{
  "num_hidden_layers": 13,
  "hidden_size": 256,
  "num_attention_heads": 4,
  "num_key_value_heads": 4,
  "head_dim": 64,
  "intermediate_size": 704,
  "vocab_size": 1024,
  "hidden_act": "geglu",
  "norm": "rmsnorm",
  "norm_place": "pre",
  "norm_eps": 1e-05,
  "positions": "rope",
  "rope_theta": 5010.0,
  "rope_fraction": 1.0,
  "qk_norm": true,
  "attn_scale": 0.143,
  "bias": "none",
  "tie_word_embeddings": true,
  "parallel_block": false,
  "extras": ["paired heads", "normalized values"],
  "init": "uniform",
  "init_std_qkv": 0.0811,
  "init_std_o": 0.0811,
  "init_std_up": 0.0811,
  "init_std_down": 0.0,
  "init_mimetic": 0.5,
  "optimizer": "adamw",
  "learning_rate": 0.00253,
  "lr_mult_qkv": 0.7,
  "lr_mult_o": 1.54,
  "beta1": 0.9,
  "beta2": 0.98,
  "lr_head": 0.00692,
  "warmup_steps": 567,
  "schedule": "wsd",
  "decay_fraction": 0.936,
  "decay_shape": "linear",
  "final_lr_fraction": 0.1,
  "batch_tokens": 131072,
  "max_seq_len": 256,
  "doc_mask": true,
  "train_tokens": 694600000,
  "max_steps": 5300,
  "dataset": "wikipedia_en"
}
Each number is 500 + 40 x the weight over the matrix's rms, rounded and kept within 0 to 999. Layers, rows and columns count from 0. Numbers have three digits each.

# down: layer 10 MLP down (transposed), 704x256, rms 0.0801, rows 594-602, columns 0-255
# gate: layer 10 MLP gate, 704x256, rms 0.0941, rows 595-602, columns 0-255
# up: layer 10 MLP up, 704x256, rms 0.0992, rows 595-602, columns 0-255
down594:446550481543513456483497441568477465509439421503503470479426552491501526506523488482486472466478567499475503495507505454572478600578531514536463488476474503533452513503453455590466436557516536467521494481601504441530474516472458497496442531444486513542425476476517432447557503497500536519588509511472483452522546476536488506539445493462594536445492411536560512489564508492518441457511528529564460498550507514427507473547511534482434481495485406397430489437512489525481426559473461486592521494541486487536495531489480475465507435499574521462530458453433549554531531470449480466531439470549545460490448498575515508493597486531575569479478487456512571535498510465503513459473496522450519522505488497510504490499497450499462520607515473459598515467467518490495563501560473
gate595:508457457449471440555476433448517515483482467469526567446551452418496501475517562562528511497441500440466492497511465519477471434529527466506459499454429490484478545519528509492487519503476516536546491526546474465482599440523480494543509549451573454577468481541558494539437526513520558482505478582469499553486519458431447417475554462459474481535524437470511562530525514476421524486553492504441513492448491489484500493543480470511413473467582434448501574511476418525559483490457480535440560474427497559477525482469531550574549485449554470443442490508410499501443432532472517519535460509506417555413448549512485455538484448515534477475469441461507601464499493522507536509438494529525518503485473552505473516449500510435464537482470506527507474499493542496467485482531491
up595:482483489528470540508470431456440522502491507509562543546579418538471471537470469447526472496524557504472546522513480552528537507466541433578491575512497476504517497453520513435440512432527408560580485469509544480564539542464463550535528478538467516525482530520477518492471494468503513506431489554515553481475550450489510531502575433552460547514556479494545470565543520465467546484576430497439498464491401506453488540526432458557520477540468478477539512519441474521541444493468471597498511467524498551530526490509458476549503496448497511475534534499538565552481468505481556439513494415503402495493429507509454550565497424522515519525519488414449555528495588516583527547558532574491464523466452530507510505539459472506529540521505530461538486448484496415494475526542420
down595:438580519512491513576533485474540470505478489512502524460492441419536444486482501495535388519533483513505523406523459509514555464456531558466491425566502493507488499528462411514531474502430517492505525537458441481537468500445516510531513519576440482409468417469524469491455499567426519472414605495470520536527456549490536541477460552458445507475445489555518475455482440419524544488459540554527517516547454454499553503561487489481442543574512525459477488491455449481529481579511477491520442482519487468473452468545584482488498518469394539505517540468479522525459477504535535540552472506517443526482463481535525552463518484450588485434502528462516522471519473436468476489515430494473440505465428518498463575564536512525426531529485559579494513475548544519472493469512490
gate596:498455480545514401484472504448488461508525516509479460550509522496446442460438491516517540531499434432483460457546520467535536530560544491544521520478597513463503496456474490504460523486499510607481497479581494473542454527497542469467558514541493491510498512508473497488468517485395494445491526569476549441517442515495478472503431493483506533436456461524452436520522534411535539561561576495435517574500436506482502495491543494464568475479491492502425491500492525500524485517493499482430498513538505529441499477459504505585507478543444565509483469490511499474510440530490547464477439552562465524490505459475564504508403525518494424509624570477494537595483517482504527496551469516472460518483412505517533543513403478533546529486540513530507547562544550475516474511493470
up596:425549425534460460463536521451449524545496528585531491495492534489518441534508478523475516478508487611485479446545550471466480429495532512468502471448486454558493510534517546466532537475544479447447480463447473519571413451482486467507454500489496448457470468464482510431522486474494560431484557486462438457447529532458594440515493518503546545431554489482458482485485532518463475455408507489504533537487553532533444565477595478538503481494504568620473516485504530556555503489492482510502523512534533462517489520585535466481448519447531499497512501484455433411524553533519497520520453556500503494513552490573511483506534488474451526516465451529528515546523458457452516496458452573461491464517590493547517491577421498569491502521566458581439536414571491495494535510563484
down596:538556537489514526558434528461529490577545497508459517517544536525502505533534553538486522504483523489561570494462520508553508510548490456500460427519554514458495463514516547480540432469543435560479532516548459556504471510547491444512540530483541547499486494595535461567510491574501405477453501532455589453496471415483473467545447485446453450526454497505467549495504486504524509534560522510469544510460507549456479463531499477489531490509552494454520535442459499535468543536478427535501534521415491546488539489511468567491472526513505528479473473582508497484524534452525587463438459532546568448461530488555495501507464485507490482573614539515486499495458454518491491508568503502536495508453623502418542508461438534436467461505468561567509530454543484561417414544546515
gate597:487525504493569465572569564544507448563509453511512547518493515471539497457498533470524515539537473573492506531503558531468523495560465526528441452540499457398445512506464460414472504561493507487512554503506472520480506530505462551501561410450504444443506478482471459556444505579498513551501501497433461439551502500583541465476581509496400497465523520530444561578484503463507516545506518450507517543534561508439450507394465481515520484526541499514530510516548565508549479471435481452531477436433430445494490559449464515516572527514505508482486503441648542515470515448496483449438409538514444460497526555509556485506581453455448516482489466500462504524551493519546569469541564495578451498485487495552559458551452475499501614465515552490463484503533440491507488538501544
up597:535453505501579501471559484481523505498507449512485531474512524523500538546467530510519563491498435507569456431492471582545470518463520494484532516554523464426505528438487511491502475526522479435516514514500494442466487441509517509569453528539443530523474399477471476482509466507508493438426536491434525487451411440542545535514472553396573523433516507456549521459559481471538420530450533484465504504450502526476510462465445499491494518534456494514474486480541507583459514533566553543458528535625518518462467434457542488468507450558483577500514476523455433475495441493502567418561560560528487457493477602460473438519465444540505498597586485470422492453488474551596553501555504482461487504545592524516513527469495535460525509522467494498531508548556513520521443481477570
down597:503480448506507544566448612433532448594511484522543495516499494468458623475517556489556507563461520433441470472475477512507502476491497508497469460463443471461534588545495491509459514489467540461513532512531501496477480496578521460484573431472512521462519498482510516505496495508477475532520452508559453569495588499489515556452539497518437447538502545468403423513479551448512520510521513486535487500524479595540506532529436483551488448519549517458577587486474468527515490505560582494443426455444461509533494527466488476542487493479497458510488456503531540417487519491549485429435393492489481515448518479494514549566537476438557477503462463569455465514558507578492490509510524497559469474517394519567471505439510574525597502465393529511497501468484471502487514487585593
gate598:471506544462523490470531523483558517478503435591462508474532536396502441474495396497531539490525478473494461498494477534557504438509524535509536453501524487484496546548510556498495578434426466456524505514519450539463467541508550499491579503549469570477496485566518440502538549439473476531480523570518555557454496517484500481538565566491489433553540454463551474547535522464500477464510517426444455534493509486460440458374464498498520504492515545553497561515524521480575494487519485553434547514447454474502533486569500536525551489599519557484525463500535542417549515504505550545563516475566446484446466430466457508462489572485556438491494522544494493457475433502461468421524481453413490534576461520472513549554496492508502537468487536523496533437529526596531532464550502
up598:483479509519474565521522494514506493484493434439481520571523488533492423430490487554517527511587558387475535570598504498472457459622500494504527537461593549534474457504405527458512553470438440508508440515536480519482486544463497511473547479503463516508468510487515473513510422532528489432495518519482534479526447425550483544470482431545531472433478485483542545458455520553436485553488574465483514516463467546490438430513558505472535519519508442502521545524541587494486547507502493416524466499534515427541401509463456514469522492454513444457556432433494529518459536458487478462485425504511521500521552522459529539526491518472510557432520600510461518499498413514542499515534562561501513511481444511553489447510551504512547561527496571479525496459497507477498532520547546
down598:454491514416482493514491546448474522473580460554498497461475550513523480533433540429503518527414453530482450464463504492494463502453485557556520513483555523535550453482548485486462557519518496498517478519475448487498445551464520502463427558484522427489504530553518535562431609457424466509430495429552540483542491505529444408619508571467507491568470447449546410472530527536517511467495486545481444529429512569561512471513490487525532487510524532480423550561477509597557481453477517509474435498517498525394513509487586503593466502529449495488474464568500469507441432507542496499480526518492438539485527513560544496561456516507479506485449518552543485565480492498470531571510526514524494557481559536481399509490451539478523519497583476602489465506470489469543501498424466
gate599:516493480444509578508505508529511520441598483455531497545551505488505533545492524554438517556490540525538547507446446543503484491581402424512487388544544462484555388570562475509476503474533464509576493485486462535509439457503446538509531472494482503554479490482573462500429511529549524528475472537478554488545495523548488461537504466413573472497598489442471453489458488463465478514445525520464446539484455450582573547551457533469552501467533477503544429428511478487513530470546612495572580546468531552533480507460458407465498471547453531513553493552499496573494530537514494501460461443499614531498478467467485487497564518470498460538538452521433529463542491547529495454462533566529467497571521525547554462535465573472556476491522516571482547479527521514505542483523452
up599:498540475542498534515550464503536501486430494465477489516438464493477412509500464506546525478474491527491458513478513535527545546442507501524467634470463523479440561459407484431460477550424532417457525494496478519503551456504606473499469540594536504438535580499493577571591484448467477435532581471554473542430461491439452504417518559517483512505520492586538650493474512586497540511521456489475468513473544501524495485466534485509418554524531474463525519442477493501441560545500490483480452400552511498453495459479538569526489526472490498433507525564445472406515491432478633460552555523514451508515499482500542529551425495500438533520490596511593474507523491449450532525509429451475577458461533514525468553498446520536455508583472433447522500504463536482505520414508513
down599:525560539521520435580508485500490498524423492482502528463505481495512505454490463517544409477465541492471467516489553464466559539486534528568480606450515539473437577479495529442484488460491528460511546502584505484487500522557525464547470477527498576474518504515504516551514509493438426431520559519545503459469443492476521525655577533536445506444508507570536599454526508515550537486504553439499447494531533517460406464408540450518497501496480515444526507436488495510404510582452405562511400426543497458508517541501528500494504483494399491441468538525481463444524499508443496489521642492477398487453474499514483568571471475563440501545516494535519478529456413465570510537537416426480588480471532497502471525515558486512510474512478436449558528539523476491459502536490560
gate600:550451570536566505415546533448441396527512461564484529497459482493485502521471585565470527470440496418560442456554499475528519426499536571499546501511539577465428534533552490475515499446434462567493560465477472492475440511510433448511490538550456577597476550555583500536542516460415480507525438439503572447514480458453458435570538485504527566477516499565548461553495485492472499458500460541519528474490462507557454520466566541575504495536528512528516478517470390525458520504558496468465462464472558511498541534490493469514479462552506483477453465517512447495463495441515508494435504475445516511493480517494514471471471523564439442516505533481465476488524453493497526495443462460495479471453500514455488564515433501516512475484552490443509464485431536512530476483489550
up600:518493477525548468510431513452534463487508408481518480518452593511443492488452533532499578516497523422501467505495510542502524515466520499502562562498439534537551550438499559529494496557528436562448545500498458537519483477485433522438543482532557522569474509442496498507445546468432413560496513535496556525450463527527481494506467513493480517532483522547493470519463459562436488435464503471528492472523482449551504488541520516436573462508481520493577533576543495466494494496435436490496479476513483506507458554460574489494526475511545511533487607505457520489426461465559495477489519522552480484513465557491439505390491560475525454479466467479503511434498472442516488488465496507435513554496509614457486480484493493549474465550402477456467527474493487519530468502539542
down600:492502446496505432569532511499480460438539603446478435453465510470499454475486437506526534544498554568553424501502476550461510541463524446484486458540475476475475504481498509551442501524483484495591472525502517556506500420457540506496477464524512464538656483475551456470507466474505527452495530456467503514556498481521498549499545496521498465519538526516413504539462481471492483504485476502508522531473520398460495497468489480513446533511511512524538485482441445503492541507537500481436461555527529526562554432488479495525510542385490509492548517568449426474480563525492500495497553470481563523527551452519525490558470514522544465487476499517512532520431506483516515478469485505459497519443517468490462542533491509480523529556479503505592452541534570472512556556497512
gate601:527517530526498544478534449449438528489541474540447521481528433511528520472472476513480525482469499481486485473462502476481516426477532545604497545573505540483536517538590552489517485544463452521518467474565459534486537511524439485536514583494482494432530506428521450504509446438475507551473496463499503507501531426500463574507521526479443515494481539529491431509531514553558458441589550459578582505502535574565567611510532531432552510399535486469502541592505466541581560434529511456486478472561464438460533520504551578471496484531486495493461494449512494502572580469436486473510526519462520564523502470508470454458520588454483550497524490566544506491552493469486487523538503488534477473519416506479548501527451423520542534487518460461539503503486549446505509540528450
up601:528556544515484397482446457537421545495529545572429497548461480513539442526517515509441484527435546494480535484538558500431486465490535465526529460557603451483471513445446544442506439426521548614461496512433494468520534511509511487481515462468534496486511501469538509502488446476530555555501577534560497492522528435550485581504534390560511525536525479474496532541481523525494531478525537457495459506515480532540510506457517505577506463496480430486524474592557470516506436517567530544551498445489510476547537505513486493542533474371505535567503417540531493375490504485525477482516534425478537532526492584598519487478462495540475479535447495544535491476472531490502442554540515456481454507505432464435551475530492500529496466439457546462512473445497497490556502488519534
down601:480463435417496506529477524409454504482510426496496494563452439525497508482514483486442545482574427512479446462473539493483492528523527497543531494472539520527528591557577577509527484519527562518538478450447529481543486545511465468533520462446541592469596495446488515536530474643543483467519460502483457425450497548497464478477478512482525438493580498433515514476492516456481458500442468505496534458509565483498486446563417536487568559523442474523564450465429551516538504478427513435501442516567458518416449535475561485468542563442484460458470466504524519514550398516568508485577520496515457572495471497494454500478493453484523553488460537459511490484485485537469466487472525491541545530403531516539545487480461450445496452584577507478544490509518480508544509519522446
gate602:476438507447469504505478444461483577519471469465495550500428507507470551510501571500470447503434544444473475533508512496533488488453499522568495474480504528538513490494550536538586488535508467592441537472563513516526453554539495543517533465478514555557567433528424452428426522480505473461450427476440494479481527561559583529476428565419478456443449489515437518516552567462460479511579492489503500452526507434527481403499499434434469445492431511388518477501521485467543536570494505558531521408514519449477542494419529503523564572488497560453440542542551509501596518518519511459515484499552474493427505493468487545543467426468437469500496531494492482534496482511531541498555523515493467482518502495549485520468527446547581469557475462533518509549513447499483477497466485
up602:494532519522466556426519474553488513490531616480491579475438503588601470490502485497466584494458416463493527505429580544493489488501441527527436516501508437454396446514457471504472513558474475431520427548544511501455437554448489549446497498477508531518502555588547493482482548460495405451521454432542446482507502484529577451487501422473519417494471493508513529422494433504502418501436517463487495509442542489437425476492522546488566489463501461478538497542524545548470486506497434525439529538497439498504470480448440453454429490494580443452441452504501475464492483565491487499473514401541490531533470590519475516504515468501455481504460543538525483525452569458520498473478447429543499512445509500532541487571511540456567471430537461538492491467484503395520522543490512
down602:454495499464523452491428515524582462455563446475486487521486510458487505470505536503407487470513489467472492565480544467526485482452520465559503410520521535462472502553494496479569468488466489578528480386414470461509505438525436549538452525456577456553546432440504557483571526463541490495526491424467516472444517469485542595456509485496475473540449474448491441414470536545558501483477512398531552548552496477547423508495528512508606465493494499575487510481445519481487492516537472484502479469476500516526474499510516491493502469489559494554506538558527491490411490460480437485531585455409568483479423519388497558462415460516541531472462523480460530455588482478477497532479501540458493490486499480503557520455473478511487502556516441527507588424469509466455485543500565